config.yaml
n_kv_head: 3
norm: "rmsnorm"
norm_place: "pre"
positions: "rope"
qk_norm: false
attn_scale: 0.177
lr: 0.0107
lr_mult_down: 1.5
beta1: 0.95
decay_fraction: 0.847
decay_shape: "linear"
final_lr_fraction: 0.0
batch_tokens: 16384
seq_len: 384
Each number is 500 + 50 x the weight over its row's rms, rounded and kept within 0 to 999. Layers, rows and columns count from 0. Numbers have three digits each. The size before them is the row's rms in percent of the matrix's.

# layer 4 MLP up, 256x96, rms 0.22, rows 43-91, columns 0-95
093:420506392541546492469574554475438454465538504579507543525500496462539572518530484490459429503483558572410416506504513538483394490574507515513481435551507605483519481538573584575525525560557547487496479555571457499486399527557511650470540528518466558501459428503513526568468468532413504559
096:578629586518515495552510519585524522421485439495432455513426533548450508450519510515461448503494411459462523396541557433505478505598410635525438503548469511527575523508488470489543552469548468468489462502483503574540466471477506505460493535612606537460420469476521503415448504464436499552
103:486516532508522438498524566524562458559513544499509474561567518483457498471497515485506531528452547432467524479548511587468539484457381503472574419439430462520542492564430451470466485447577482575582537517546495469481552592569482415416523438493528540568487394457499639418438476525398496474
095:537441498500377475443414537460518511487519488484517484485566403543483432511477499498469533516548444514473497477414516536490534452424436587491587463501539522424397527578579540506467502531495508511537534468519550431554531479619429611491559561521503541479433559428386541549569460478440484538
108:480489483430411415496491465561448523414481491512508462435509548522511498456520500587467441538645541482447475456480506535491547466480525456430544420488526436394550554537537453402561452599501474443503433583541534483477432564444568555465478468523482446510505543568486507496425551448485594570
091:460545436555417488568506586597504503404517514475441501406521514468504474522535593577489489458452507468522503502597515521547533488488416435428475481557545636504476577487534507584505470410417470425471453523460454547541471580586536547509442476570469493525509509552467478479480457457429585519
101:515488476513432533592567512448532441438538589576483422458398515578553537480481386419556482510533522506560442451461513564497466489521527597469511458561499461531490487521507486522565521553486365595506508477472509553521476481442576449513486516476554514430405524456425441440500519594491576487
093:460472487566536531647546480532476514512475485450463444505479486513475471594474498517402468449632454529424504419463468550479518491508461401444475484586529469543532470470534517527552430457450448527570515402504507414563514508528530447477403540446481514466492500556548375499519513502602445566
106:551496482560464462501461513533488507614462563582574545521448624449617580462501463432441584520528501497570560546495384530582532545468526531448564506507552506511508433516551521482361528593447526475551503511495531532460502525470422488455447582499481451505547495494536449546536449514561497545
091:498438507511463489598553510425480502441517443529441461510367563447484513492517488459540596471498513530491448500451550486478563413515460496382455391486510441530511482483549496595578555554473449474489539494472628453503528474545472537588483510463407487509455527522586565419525416516435521462
079:478528452465496478499471524520522474504548516530470468468515437460546483489478598484493443509485493511422489497529524865496504517503611477457483488512491475566496481489504496483562531500504483501545527506497516488488553490488522532559548498470567504494511475466569509495449558522525482545
102:480537447505529562428511504476530528486590597491468529462488514507506469522438508636441519541526560485488535468490572454608562495460539467547585468376454495506472498392464405530513569426589511541572505509449490582475534557582546491532493444561549402423458499497455529530539507528480473444
109:541500446487451541408459533484525484538501544546464558452512474502427461442623521537598526430561643548481551555477583524519471427535387537486541511467404519497503448540464512496451465533523425521490516479554581494474494592497477554422557515494541528492526424471480622542453465532545471568
122:499496566565543524432570508518467522493498527557417512373613486450474520579460575505476460553553493539476440484484477383602534553517607503466539499474445510437505454537538407442548464532519467482518564512492460580416493552484518585491481439464498457474500458505543490487452616481387505465
091:516468532558507488508554442537543493550408473495480566472440461544452447461487504500560517588524489535519548544545500465552435398414530563520583479612488576544428501466501482499604475484500494546547508510478585498599426505496522603484402430512558454551539479474484524548577519389419455533
096:582524608554501544438601497479473474492473465412499489504577351508524415521530556584485446499522496435499609525428497512448418505539462490446567517492441551548550536595454498521552556436518471531591533433506534471424478540445466554463481485520531497456546518503544541557469475426408492510
102:496416526486463453451494587421602431425466531450415531547470573497531579444552490515479447482520488451484588507524501518528591460386522515521512481515582590466442611473498524475483430451544448424489509552490465511515495452515396531521559499452495449451450427548488486523488519593407432517
088:479488500550465502459528527474529548424407458509528582490401485497508527529485596437443521423473542478512468421544500544441405467527522469521448425586492548416446414487619488468579450611488485552518487505486517460435445467447464514506444482488522451574474491374513545530505519486396577499
118:538507516463403459487527494482484434438514373491496521450474489552414411486502467575499471464517566570395476427524592479550510494550509566569461504433622475573506493550409534429492521349508447538590476469496521525590478464554498495466443499597565510530505514531487502499495507490488534544
095:451568524506540468493578501496575558458464522457475435551459473466464444588535546591531433484524542456463422595449543529536603429515455540518507429511588466474440493463505427436475544510611428473457457537531505515477516487494381480538428453530532591571482433466486535497449584496565482562
095:411551530433388497538564522436451451517583424507471392438522441498494401474543584535412507488455434478592586438493508449547514546552524478438512439455573561485441480410431544477474454492510461521496452520464468452540529457535548453514452456607486527460470478422485501502556546542458462509
103:456520615436592360531517509480508454546434501556461370514519516458416498431463463502528431501594479549405412469462524478408473484540464480495530463511517579506535530557469605500561560432539509439529527552474507487481525518473510466427527472541467482450491531461465455488474559393482423474
105:456427526519532517476508454429477444497513526492473449555562523528579559516480477479519438521482405566438500517544418519441582570498542513489515433546610554471506498472422634618536405453499496457456480485451528452499509439460466592542560513470444476404498601478543484488452436458508547569
102:479423495443493531538507477555502495556515498481531571505492619490511557460438502513494550474431433460481515463409446509413561495509456483517526534493611597400464569628411557495515493562451495519560494516557603447527500624510581520437484414472563500545534489522446494517431502461456493484
079:472450577447480445540459499478578494591434499453454627475463425522489529559427515483437500565520402445541569488519463537438572586543577542553492488442485543489487458545500533482490476493493574569512489535635599468528435481475503548547471465510537502500448544396442457545498408474488559530
084:500536573500641433536451439479526512465527428575531447516508609458439458493563614547532555454513408469532542523521534428470469436521463515440484511419475501494549477457501621517410545488526447495430548462563500506568505625499463466458480484523472541475491478540472396528512500486499563578
100:566550620531507638538505457501426473436496544469501506548496543468502581510570472440566485579555561504463489486514561425555458467510556497397488406464482477530437442574448492516584489426503460407488531565454516449471456552451500394499506494566527494554493483585462545510489585477572506481
093:524558520480494467428536488457537489594540521452526519535505388559367458545508500383477567475485448587470619525506489437532512536488522563501505514411531599509539470391521461481466367533545468515568493512486516530467488467527553485456548499494567537426532520529497485364540495527563477499
094:523522433459592448618425517462527561576496471491504518525432533473515587481463506529576535474524461445529503497433511512457628540482473473499523590463535451475586526465511555544527471513413535451491445455506538520477428454546482462442364564567542496512433395551515516403463537451457510441
100:379510495405476464513539440407545501501532369513587436460449511522493559462438498561478444442399472434483511454545526390542451498452439544583451594459554487511516536583525424511503543503532500468564477462493446561426480498517497507457473564459542514457508430569521485461415503455468437493
118:466544448435505506533457446516460538511483468510564511492464560391497567433568495452475411516451513531512503445542551521530562424560484492479352551478514505530521346411552449502530544537483494461550473429519438532505433489628553481504506486584437480484521501590501445482543500608481543478
100:480490455578500559458480484507545386515484547592478456472445507439455470444527526456466575617559489507471463485564583457525541476454508492508503501585409526566502498375421498437527456450588489429478494596482561444451398528490520557505515456534520447416426461494544473460553469585502525497
100:434450591486494576545486485505406499533433601373497566505476419419464542510505473485475517506456500418537572498481484495493507527485450533469471557484448425549551626493487421498449510571512435541577502504473463520575431517505543460551588457548492563445467526435578455432489490451493393493
093:429500453519444590540456544352441502547513473517426449431519520540617439519535555559586500554450540562525477461478460526539495573578486466576552485493513444521596506449517421433493510430482497526582473520487541494451548522469455498530510471480452489536449458549475524458475622595524525415
105:462471437490505567586517564521501450463507412532501538489516517550453551481375517570431505448443467502526491492474503464482611515497439572463566520464439524519566448396457425458552445483436561487503389464595507471471516593564457532508551449502463494554573484539508490416484601497564537438
107:560450513489499549493436443521477457501566451495389491456558535425547434538446433566554527518446469503462473448479542447510512490497470473513427507411576636508475446439498554496494562477481538442461536444415475490458613501526574568393532509440509440522453492550483518481521459413416598471
090:382511480468485577459516573534542470516533589518457555570468463554463524557470527475475559480493506444477429481517567520379498527404533568469590556576464378468477514554455477530567513516574503495597534492498435395542514505493491528521491429544533599441525510501510558511377503469492485540
105:518479516474492517476531529568457565549553542494512417471478495601478514569478540475536490499492471528562558557548578536562516490488430588419512504499594523465483543576517452413383550460586479488561434584439504414533529397500425444445569535476503527611544470487525438529484482488485555588
111:524512536494493441579394479575423545519476465561519583454461529525438553574524555631538473570481455388501478446488484425508523486566428533518438470451524580429562509443557567557513484454456510559490458574541446491515497407536506454437484482548554469541439455543555499423511467533417523509
094:543561483455500527513429406516522510530504588479429566477447543453503449450504546528414550464360539463543565473512543493507561464454543474557534435486478561466453508525428493528438529424511589462415423494423503514490419515557514455493513551459505505504393474514472589485484559500555435363
095:464345429566461482517460484593493487473486450537490558441567459533457398500516497483552446473492474539501492552499424434498422491429533500444403500426446507508579456477573501513551483534485445452376603484574426509510533475455554498467491480492492507571516539480534472515578598542450571546
089:533498431390406574477557392532408530470520439480480499419465521616477439481486477543528531488600507503524529446450516524431479458482489440494545534476544478418433533441533382473534553517536501525491474417483581436495579526573564445502500518483480547550550534502364504527535521510541492548
104:559588498516449475443584503533506416532485506528446503428528496528487562452440448548501472477550500533463606447408505562588398534546546460487510528500515467492503511444548415566561461567461474465501512458354621449572534524482499474518552562476460499487489458446481549466455469493439628519
093:534398500449523552548450562414549529481442464424465451444554544567441557499608467496579431502527503497571553552522481613491480531545523511573557519550548519495465526463449576495520492518508501400491511620516423539485460547525495409590526519419502501485558481437486508591425541506554553504
086:562522409523525571540513552492467519488576464552575632444418383472504539454420556414438494448480474568521581503512501533515528594495500459456584504469486338472585578424486464549464555526462533503461491492558554485427511462513503460513566486471476535497522454466431456526488466482513510532
096:431532540479429575498487526547472483526503625525475438570528501540511508514639438499514366510446519470541384509457491508604501419465517500480479569491462464544555496479521475522453551489512467474454487508461355536535486524459543470482524499459588517616587468547536549460489463488583551506
110:460498485536423586517476530470536526491478544565495460604470516485481553488488488504509505441499518495439421517451542495423527520456569457369448499584594502376455450542488529510613489570469472498600485621504509482485512510456633502438487527559476559462482525474527459560442552500511597496
094:516500517542526503527551395383463422488575499562491463429573469502394456534494582418472470546574587467465443476485574585436482467535403475593458510469517544452562434486518464574516470546470496536456562497536493542525499486467569546596501473508460524516513489567530533460486508437412411555
104:480487530520417515449457446468472399530498433473544476405630381453408491442589485474511471593482481421462456457484497447490435534583509516540522414497584520614518445544559511573508458475527556480536510536445624559487572505452511538484541488514517461437478503482529512519517475530547499557
# layer 4 MLP down (transposed), 256x96, rms 0.188, rows 43-90, columns 0-95
095:496544520463590509519518492517468497512477528414554545421420614491485429408431525609521545545497488520550463520605549580542442407487550537505484503510525519402457457433547412495520566561491546540480564481483507480548447419513581532399573462449585470415504499465513487527527479500520469451
107:508376467381497460446432497538507517481497551515566432479506407518605529454471491556493532474443506546521428464492479421459462432474510524528504365479471592472525527537525373531521410417534584476574450524500580524482551478595506502540448505512477523512454484529535534580473457460548507453
107:481565546496568447524497594521488577541524547543527524469395573529518468499430596549565438521648455492528487573513530517421497451458491497467582414459454480501506499611534545479460425497463599523501466447542463550495533489541465531462551543488514535449471452446481451471618555432494563462
107:507405442513467527510485597513489426527482534484537447454433501492481511413545456432513491573529540507522514492510482681490464443482521528499423551511477472478468409464473533537424482476568480519466429438524433480536480581595435439451614528473487483424540551469563484496365506496498557514
118:500493455476557519522504375442482483484520483467570518604544506443478464540624534584518479489495565492565458480576597493558490425473547569467541550449460592494473568550501457452555479507559432578508447466445578498432450476458535510506456450527537363456538409440477464494467481459468534481
091:445404500561501447441530516426399391550558508502417493577433519490630502401526473471498506551550477559443530587553504529544534482579506523517484475432453414399453438552516486448499506440532495515558497539606495481448496434469461451503475484501579530486489462558476485543540532497498402543
095:519529567559582512509477507572534424409473571446547547554468529531504556449533616518491466417501537522502505538448469557499617511480487465473464522542456470520526440534467569570525505622556504490565421547422529541569425437534569518470463544495539449441536602516583479411482463514491546548
089:519546455525423544529495521533517450488509489472506523551562536464482452577505454463573536526439453461474434527605418474449508473471559570522461510521532533506460552500521459501465516570515446512350421404524487526436545469562487529549473563457587403514461511454512477411498620603409448469
102:409471514549469464444514550428618484449472608370500501584469450476420491530634470506444493508540486545496516447449493515620472455459524479525498517533539504521506520427526456497465500579472517567376568466498484427451506524503500406510515528551484503580528468427550493525486486539550559577
096:458605372507549519538576475547438505510515548566507464496551419520569481483533543551539478450503444510486504516625419540523505548459428529484473481460498470472471466551499471451440494439545434468463524387449394502572377479541489518464545562540539518542508447439424585447509480514534422464
093:512498504528580460484484495429492471426446512480517553557511544535463575481511488507519482492526491509542545513452500261532485532553419462388535504461482457384500466506481475491458490461530452505441493497491558497477488500538523492396466541490429501498443490524418543514690477517532533481
100:531547563498507444469553558618485391443561515520564464440524481555490502499527474502434481454517541446509452471433495487509404566527552482518515435492440476500505512455488536454502586489569542503436482606515571526552423428544519591568450474559549446578407513599499508469555539577451434444
109:517466492501471576537501472470390521510533528498510502434491511459492475430553434609489477535506602502599553618535591553516455443429481514446538499541442471452505457495572397515424467487473561507395450534482499480465576444441499544402459470500456481521523553522543493456366516437527547515
116:435541545544475507558542516522558542535464519486577466345521552466549502498489474542499542448519589488473563537480540410521455500491633534516555453466567576508503502512590544469545483564473550499422504518401453496454498470478554507464522481495527544537528579564520564428423588513394407540
092:461565466495484449473491499435408515553468445410563531549450436575523559480488495567546464496492556548420559396508497540538451555418575430547496441464507613481568615497509445557579530556590520486477596525497561513410490468467442530573497555543449480469518512523442472446528529520499469496
105:465560540552579504456496446528496371531559492496400588486552445490531540544527506548490443538451594496455548525521458587483449545558479502475546516422485492520538499496444440508567474516502470512459597440441459375523462416482416586429482539527509540521528461543517505445611451423511465563
103:569459424520454465558486531580522533520549534476534405500502456524504543507482492374483550609562575473494459543400395516547521545523476481526429437524506517420497448431506565423470460475564554478584456490509484492459442534462502504470463394493542525554558438508492467488580443448544627484
087:459498502501444452507580542546478551482455564546454489534450617544567474470584584490491485528478574535489407473634477572535548534534491499511516539491434481555588518568630468525533471487457520458481437508502464546501476467431512503528547480406414563482520442536559491508621517460462561579
119:434536407469556475553562506572478456478553421584503476409497483466453405569511463577512425484567434449475549522521591520418465460522462522519477529450439393456444562421474472484624499462498580462478512561455554545536494448510556478485527417539482470513534431453427473438548486469475523475
093:488523476461501440532487522526536432631480468581593583518495497482428519472475503495458563521386489506484458402525507440493406570447520512486505596623513584522532502546556481487453476426453613493539586440476542493450460476460565481576508440508486416439502517539542467438521429515474498465
093:434509469478594464488425502523570539532385456550488560431486467443398454515466480477606578523473525568458557570521450554511534556498437569494484524526516444512481548598583488470504490542536560498423591469455561547540488473440534503487492551423478522551529565600497489439606492500526571541
105:485517550443460444536492441531522495432554487482558532466465535483590593511485542497494564416473487557467480527503551555447441461539389518464542400524490505421483535493516498591500421439540591532449502537539458487475464558560447399427567559567571556463549522455469563505426423446444471417
104:512576565494538492475517487527496440423435478498463471460629574524522448580469559579508567511612459435493454413547509644502529551522514483536428546575552509504411503503444567510478493437552554477521563469502506489567565567497482570469435508418450447490507461506464545468532453485530603492
105:423487445458521511529494521533476433526492501500523559464490506487519458481552521595534519458447560526457510432560417460513462600434619588442504417557583527503538515580471557421493577519585539511566579487530488492453477464561462428488571451441446488515458431448541510581453448551514572415
090:500521516513518512444577609461513541563647504524494462513544526456540484490578528382492457481506579532490455530449518468536470447504492502493466563546450478505585448527503535510443505576424368455536489493502360494461579547617514429452473470415470507530548461558522514500407524498489506477
101:489490453505463481500533437527461464431517493478473514524437484570489514469417479574532582560532621496474563483471431623510475564466482486593558523560450509492429485475477367533585520431491551471555452442446492532461495472557519542452566518536481473541541442525418608455596465498489422438
098:499426467453569483492470424438476485510500424561423495453527436423438535537470478466519543576487413571510479562483407519461506367542550483594472458498532483478468473522481514549511515546399398514487409522518494471466499522429422583504470541477399609497438448519464519444502506507423433485
094:507526504577565529508507496535490589481398402506545488525495488476514519424427499517426504457601538510439538488509543553521490522482527484514569428551456517417470584438467436532462573430452538511516579535492516558513548440625462538462552528598589487510437391495431467557430484436493547530
094:497541486462409581432630519503486504441478517592463561588462482526475531541459437494474504438548405449473419548465471463497448437482513522490479475524482528586418373570564483448568478498585477573479496429503455481578533560528523488581523453482417524518448598517499511501544441538505520443
096:452441512483488469518586480468566518505436431387506464446499535461550559511469430480508531496523496525491481493546429362443525507459445419567549590480462486453520485407520506592509504483412521508482598530512451484447523578472451477446474528596511445448452462539576471534366471403493509507
108:466463531509479526504427477439457509527490514484493520464339581443502482507463473531624427542535552542445484476426332425568468487514446512442466485522534474507552420433579516492528516468462526509469434533468539561494407455491581450524424460520524483492581517531515554494392520509485510437
100:544550568608362478564542435426534549544472532444457513444437450469524571521510468432550419483436500523430531488562559423517471537511421505560507517495530586477448552535527484424543531472597461542497477551542454404442426536558504482501573468549495566514506504447517426483478455464445539561
108:527521509395498503526466474497492424619504509490529483482474441486497505461541562438566581506564563396516509485493421443429514532556526467602455466438468436469539527512520418444574480487570461497558383498503417443451431470516436420551531454453568501513541432476511383509510508560548480554
091:500570482494488400524559463508509486476464403498467423535480448537529513512550549484579430551480525518509568441447541379486549471463469468493567462432489536495477525540463406452437477595419491500474463591551403482428444461514524394561575509544496518475488460614480480472451441405546519473
100:456468520435487478583492484469550458478538496502540482426513445446513469481576407561514514441469438556501458455516517547495604526441485463542611516502594408434487373522556541405463557545503449478458420388502498614561503523567483519451494405511522504517519474439507481451528508558533543445
111:488579483506533452476491438472523592396449401450512440472466520491468523490449461509491509521508476529540446459565531586579473517513478472622522419524560546458390533461551495490510393446467450533558464410565501446515541484472473555493438469490440450503585467523500446583495451642512499551
088:487534475551533555515464516447378459450521490629475576373527571507476445486488490545518444463417488539476476490513520510520535499502406516498557574541590441486518611426610548475448495521571543484474520562546462508587447431520540495564511482522535479416450561440439580557480519525497505522
101:516479476557514455485515534444547458447543517545510498485535532546387517418538489505571491571551445478484491493556417514460517438387506534536431570536470417446516490434492612580521402540456641507556523530501419554472498543491463430472475489475554549413451546511445532405540501434546538490
087:519520472482479487529473535520542582507497514509520528530511468573494523482642531551534507453537494530435463423501515349484487506480440461543397502541501553570494510366521587423498518540448574554474409517489423498449511419526543483364544502535496547519478514494511533497547374433503476543
095:461544457466585485505493613445610449619557482517490419567442432502394537507515450450515558451473497475484476544534424428501493530483513573506539526491445541473535538462492499402503470505502537419468563508494526563555518611503461519527582458466428470493493462489505560380421487566536557448
101:436431477525550453560525404555404550506509454468586385540511514552528495513489567482438461507492493445548521473569560474520585468435509524543430483490600487475522522447552470444555561441563406539552520586534504472526552502500458489508398540500472506500486411573524520457532621511495409563
093:534476592487511314507487487518469555461452495489531492462505529524524447526545467477548514507625525516490586561501436546513514446444602426441582507567525446487507413526558488498532508414502465469460496499444511491555502440502492482536479525532454400507484622423474587547552576568537539501
102:476512470525463499498477495535557432498534575542532421483472507469497482600438493537547514532600517480473475573513490582459530520492565536434435558479485494470468513618509492445487468483433520430398570498473467532500467492478524451484426479552562358457581537600463394433457523475457428605
096:481517466546485459489552576522489464450518455460535507590554496450514503539478514493525506496469535454437433496487461309479524492561472515551481535510492429468481325475464372474539527449452493589526386508443494470377476437434519465477568461527444444517457496494539552450518513497492481488
086:540543451439516544450500480511428600557551459453521540505474469473513377482412460447537487557531572506545503531444537394459487496475551477541538455560493450423497509496493619508467526448472494422537459499593501541587514486592452550479599472461522545551473463510473536415374518493459580462
100:507490427495449473520467498424504541556531504446564481466432509423574601499465511464580528537462527559446514464540566589433512520355418467535459601503503538466427437530564378493483508426531557500540483483467480573442477511534524399510570504495515506431480487560500485451513434405441498482
109:466490415463489496474463485479551504425452527610550511519495532502533496555455416553568514478478465458461512507624530470445442504397611530501539592459490565416426440520502499555519573520455474479442566558472443485463532484483646454409566582490495570511489476453483458443460522471475560500
100:457529573468551549445462497467609506486481526436495537444485493488541514423586553463464468600516558549498487462518540552545516345551461472566474526515556440555440550454434456525524467477408516470581522456398506468455473472465509530532495545529436450429475476512439568411526542581597499552
# layer 4 MLP gate, 256x96, rms 0.22, rows 44-91, columns 0-95
093:479506535574404523500620485537525519560506476438455518512427455548432547545544564461611394537444466509518558504471471544474548536529486490451488569517519608497446527464487530522547614467416512557519472468546481573492483440490489508482631438437550588497455548499525471537527535546502452607
102:479502540563520449503480497586454510397519535622536512445594429595476479546483443598567564541454561499487550488515574504522524496447498526488422446452445506501490597444449439447486492482452458575465494460481560508469476479512543428534502464578550613419509578610567523479445495488531504493
108:575460447502474489590472582516458458448529553590520473457523555570530627500534474553473395542515542440428490495470530517443563438537418471581438498635493523449517539507548497484523466459461552488395460511492584564523447539491526523538483481449424446456569547402514472494453429532510508478
117:547492380481467511464515480472493490457594446494581422618496497448508507466542555526428538557455502531527484447483484411515436499517444426439535504648532599429429525506479472453581517569565543557472429445490523466455479472488534556489511509534547379506570509498513432600504505499470498470
079:465593512473433530504399572532501534476501524470482584485543490465343548542480569399543552538482513500483522558470540529542570493511476496520561463576546535534498550493452382471562422498427502467509476533485482634549492591469512432563457532585446453553537567484496571500469457489468452512
092:450476488364510436481658495485524550510527516532486478514492457544444499434530486655520513499508455480510457467581509520450425532556473532485459471582576446502515480446455560384519563506456541523425504472620468458451516468520529421439532489505462513472537504494452450509434562546539496598
083:435506467390516530512517490567506444518472437533467476565509504528481507541439502506506415446406557518493462500593483503446516365569493558396483520507494500519456570513540463463509559442514398532498393537513450507474371539461553452502418481554617501514477505471438587433460449456477479477
112:484573481492451492531460508418496590531561446526503509484571485484440537522555447511482432446489496530472505462569426471491555588513568590514501490505630585580484548553518570547624491432540563544440433452560548470470531489458526539463454467532543418447526546604543531467518489577507456427
100:477485521462472556528529510559545576532567524585465520524515548458498449494503463527449536521597441320524452487508478451521449528466476525511538512477517528491489519544516495553487519442380510499534545430471488528548506560570542352545519405489481513504443568570497472540625483510539631521
108:443445508550519466488477468428497449470480503476586532501481521517522585508444490533493515539526442514535544465485489230459459518520492476445539564462442435423513454479456418472425527453551507584466507482452516515551494465497517561437406592493475498472500464543427523488533511439513542443
098:411541420502566554474462515557596479460604422623495457495458494507466520537452503523529454498512517462528501567470589495557446402429473495611511511403527430523535460581489443526482498586495489567476515469431462526530530540505475471503388524506505533535523598541541511470459535508407415464
115:475427447534500527498417445379412491501543523566510512461602547505488441472561453513482534504512543516452498599588608498508451435470402534393493528568455490447460467483469459542521548449512386508435467456531531566488534477478466577519581484520489511445510550490466540536410481423549537575
097:482558476552560485551507433498534530540506502425452445443417589468486525550422415520465453477422495421507499557417583502501528476420583433575483520505539409462500511535515569554519478534513483538536514486499431384521559463438555595475557495543478496537461500502486481471374604523449423523
101:507523557451567520417490499513542540526557552619527510506454422497506443532498478411441491469444550515442544556631581552498525506421582445506449421520510587533521552549580541579590527449512505519527543498558517515471482432441564481516496575530483595518522620499530534535450499515511450562
085:580563511440534486478497522486437540630465451559479500512535569518514482466536373568494470525518574524493489446410497532551479458408532495444453503519569454508510435418371522345522451456512511557502416494529477472531485564533575523433424491561464482505484438442505549472469461457521549487
098:506548538451606515486503503419479471548448523510379466585564508484585522570425388396536421542526511444535450520502495523511488450478474556417479577492480511540471501523605477560468487489585486458483460553419558558575551489579527458544493538457526447483495463532542546432547460482539397473
088:488534551534491481482531468508436569456408425474458502581541452541513473566465506479469456555389463451491506440501490479511453511466546497573493526501494473492424506396495427496491453480516597486499452389553529491559466465536487405532582443567528401565501553429476501567606510537425615450
107:565413471473595473588504412411550498520527520583456526449481533531510487469495448475521473520575469458488560515482532537474564487434456493468522512502454517484472480378507527544578493537548466563426385487555440566540436497449489586520454532403462527499551546545608493457503575616523436496
089:452526430513480488461488434503479493489619510567437462541463492467398494507520487560415427471443420473542596547495468565555437596443535509394531526476399428573497541509541640504548588465491493432583476465512495542523450476553506502568538503471436458470478516499480591519536548518498465503
092:404415431454527491531456415460526580426546451476531512481556484542552477498490442519440475392445575569540518590440465588558444467484521499520484450496511584472506539483527501526545508480533498504489558443484510631493460516407505450484470576572539519518505554597538461398438530523442480590
096:472497567442517414478536548557451533503570597515537507470509408503480528496455455497563510422518495432512526435482482428557519499506516397560575555568488482400559518518442459508523456541564477472512460494510512521384625494471455497480554466471543515537555424442403483539354577509522521531
098:524486452502521494556600448545536517552499488516542480547465497475422438402464482453390493484515570609461451556430475356572460430482504544442483549460445545527569503448568486497536553438480457503498460454505509577464453508456531433447501537608526521479514488464464392592531485555511444447
102:477568438500435376504510532493496465516589468447503432504447566428512492532459520490426512529494546531564556538474406491516534501460484522498494440496497428495590590490582440447532544453409539480528552546542432467508461441502551488469514499400580586617496565564461516535399566444525457523
087:511491423490473563572449454519517365481493486552502475526549436484507433457441530574447556502580417428485528377501531440497553476475470568516511475485519517501514538420442500483594491440557575520536501475482572499540531522417488388543555562572505531521561476478595478432539521461605512560
136:488478557516537503522449490554520561550588422513461457474537572474489451502526555388507493389485418521500548454519540530432541390500578471439421405473486542584606544486565485470457485558493501602492521516505527475490532502456430492449476489533438439435513522471565434454455595467487472602
096:446479474592486530551477528560536496499512535518475459473439552443565482460565482463418576516515508508323450517534637532454526439478470527447492535491542489531490520545526654474545510460479456512396457426478512460529502453544504598520532522529430517400481583485478467522475544461425519472
094:397512508527493584533587513531534499471520459551551470507518585463403500412496501608565487449513548505469505477527486550491552540434543486561526460580440480516396549556554425464455504469540538469471531499530617544508491512523468534472601570618599525423532603486489535534529488566536499504
085:499506537502376547506555451521486521434555434566446475507572507471609500460414510450547477462569525544479504576500412528512474475486572577555392455541522521478367432501589517505529431571506417494491492487543491496599411448467493514489540475500473423505490558503504469529462437504444497395
106:477550491412445452538550441505508557465538407430601399474557478519476487478512489522579396585481509551532417412529497444500559440504427515611512528544499526517488495428528419546434520486553538457493493529447424520480419545477476474640429487453547473477525564527541463484536486523484456437
099:504452498535479493629464436519564493542481528485473492530465438523472468502469539495576503567630612510445573570443497492515488533508531477470439440529495515506453427367473455443519523558560589499462398476509507594546423456552559509624461529580484494463516462480510499451496519540437450453
107:491433486509450581571475487509528544440476566416491515526476537488501504506429479547552408588459500552466562461566517491573514496493489536483484533498497607383501463470578482459557452477582395505471444499463483445553534413559376532533610474488499513474539501488556493526477468577500557630
107:585393524519527478560361434516416509450478506532401484495535405547439466554499480470558409510463622520546536484513488440432516500473551551446444480535485520431559529577451520567611530566474515508514462504561515550431519511493477517455563535475459506539437484519406520563531521544460480434
103:499495501502474496555420496540438469420511455484499524445584467471533474444500571482458505563572532437479583376549498511464581430461528520547561569467443592560447428485499484427522463550479455575498496514662508532430564511557512523523539435450537489486516435541486548485596459409542515524
101:480427487493460530532514446492536482437511397607526543445475488453573486494488487597487496552468480538567593475551557520536507567422438518456577456503463531455432425445479501468504536419504498495563439452614569516513465579477507584492575453517532401509567478523454439478525553571523538388
108:397441403466499461565526495456504484550477509529449546501467532379573595533506539446493410580442528451529412447568535555484517428461451473523560494497468572568477492433549533533549507463509410547538477515421414488493489576512414478484469468588522446427428466526455548478483468521455581508
082:494555472500502427533604464522521504441545426573495425510521464516495487457525608509527438527471485465532496448514563390514493450472553458493505451468486483485534535513493472428583399501496479498456460530402438483433496465544583567533469583448520504577522449543589433472590482603604596497
096:496534492498535526422485533527561512503586496506495510445568429405487464463547426520605488492529524501513475601486473416460465477339491575445485465453486547515500485445548507605541408533582581564584481410533442563479460492448501563407484544536557522508515490506456480478540590506517466508
107:578514470452572418504531525413451522588493478604453493512464460482459516421585512567502492526463500496488450585564562582532482482484512457524417509539483476573457530491517474351465601502567525560441452526577460491461427447490516395415479491426450568550539453513501571515480465501473501483
082:475490556545514470484478666428602518523517457403468402528503538545391551535497437513458580468543507471432536482544503495460528553469460507494543507492501511540522496551577508448492542517462508445547515439592549425508494506520520486591439416536424429499503486523460422556459566523561397432
101:532418517525514514547408430506587411475484466542453491540464555424517537464380439369507554521498568471504513537530486427502433450565470471485503570507475546494460580584446514460480507456514386514446505512560536454494469576517550524613462488562462538502495421491548408507504503552574440485
094:599458532344461546492453543526391501484534492488513462516542546466560497561569429460531462482520548578557579562446459553436557443535487599523537537578547502465543439524590447514509463461517423503502507575508525471497571537497497424496505452558505419544543541493427537542476468521416462578
107:559493481461440425439525615460555530481549527496552467571420552529400465512486521559464527537461452304451633503494458530562538514550487478507471474533487439567585481463522479444449606511468493517454516535508496467417542534485511430426536503535545524515503510412485534457509470540540537476
088:554603458528524548524445465586553515528527507554471521430540516381479501553478448485482517409380436537480567548481590571466526551527413506513513470509489533491435532533574593460547490573446454500505567561500452587544426542510462546493599524552513436489501510401512432546438506497478523554
081:456491536496486496521430515458494428514459438493424494527516484527486456427522505445433506582502511432546481519440530486377493514446447588488464462482405492599513491521463502435485574498428309581452462473497569545596478503487526526527396496540458487442473586457506457495553465487511553432
108:546532458485451436452494504544499468585607422473454499477556469527413441556538531622516468496454511409633596522513545541470528527493531493475530505479646508536541504525589519461487544546484559547555569560463545558508453496512529486545501530538510616494449582482489522451472515573486531430
098:453423588498427433489477530491568555551516558466609379529579550494474541525490509494511475435477557474550566496483559410569561500610492545477495588489534440539528536403458390543492540488414532499510485539462508528521505495589554507593520464525531447442422554418505475446477509505532489523
101:529433431515535438553452553518521457615505461528496450514474437540499512444400477493480527489514483493512496498514458508526429477410503597475523531565533582502544441439587552494433493476561518508400489470510422520408559604505514402455456446586581407391554486473522513558517510469519474445
111:532559440519571586529481468642491474510505522530480415613399474535532506481494506537563510518458501494508499537554496516449531492412528573449461508554457504537354455422407536535508564467487481537411448457444506454497495485558450510507602493571481554457569484544488448471583462508421444499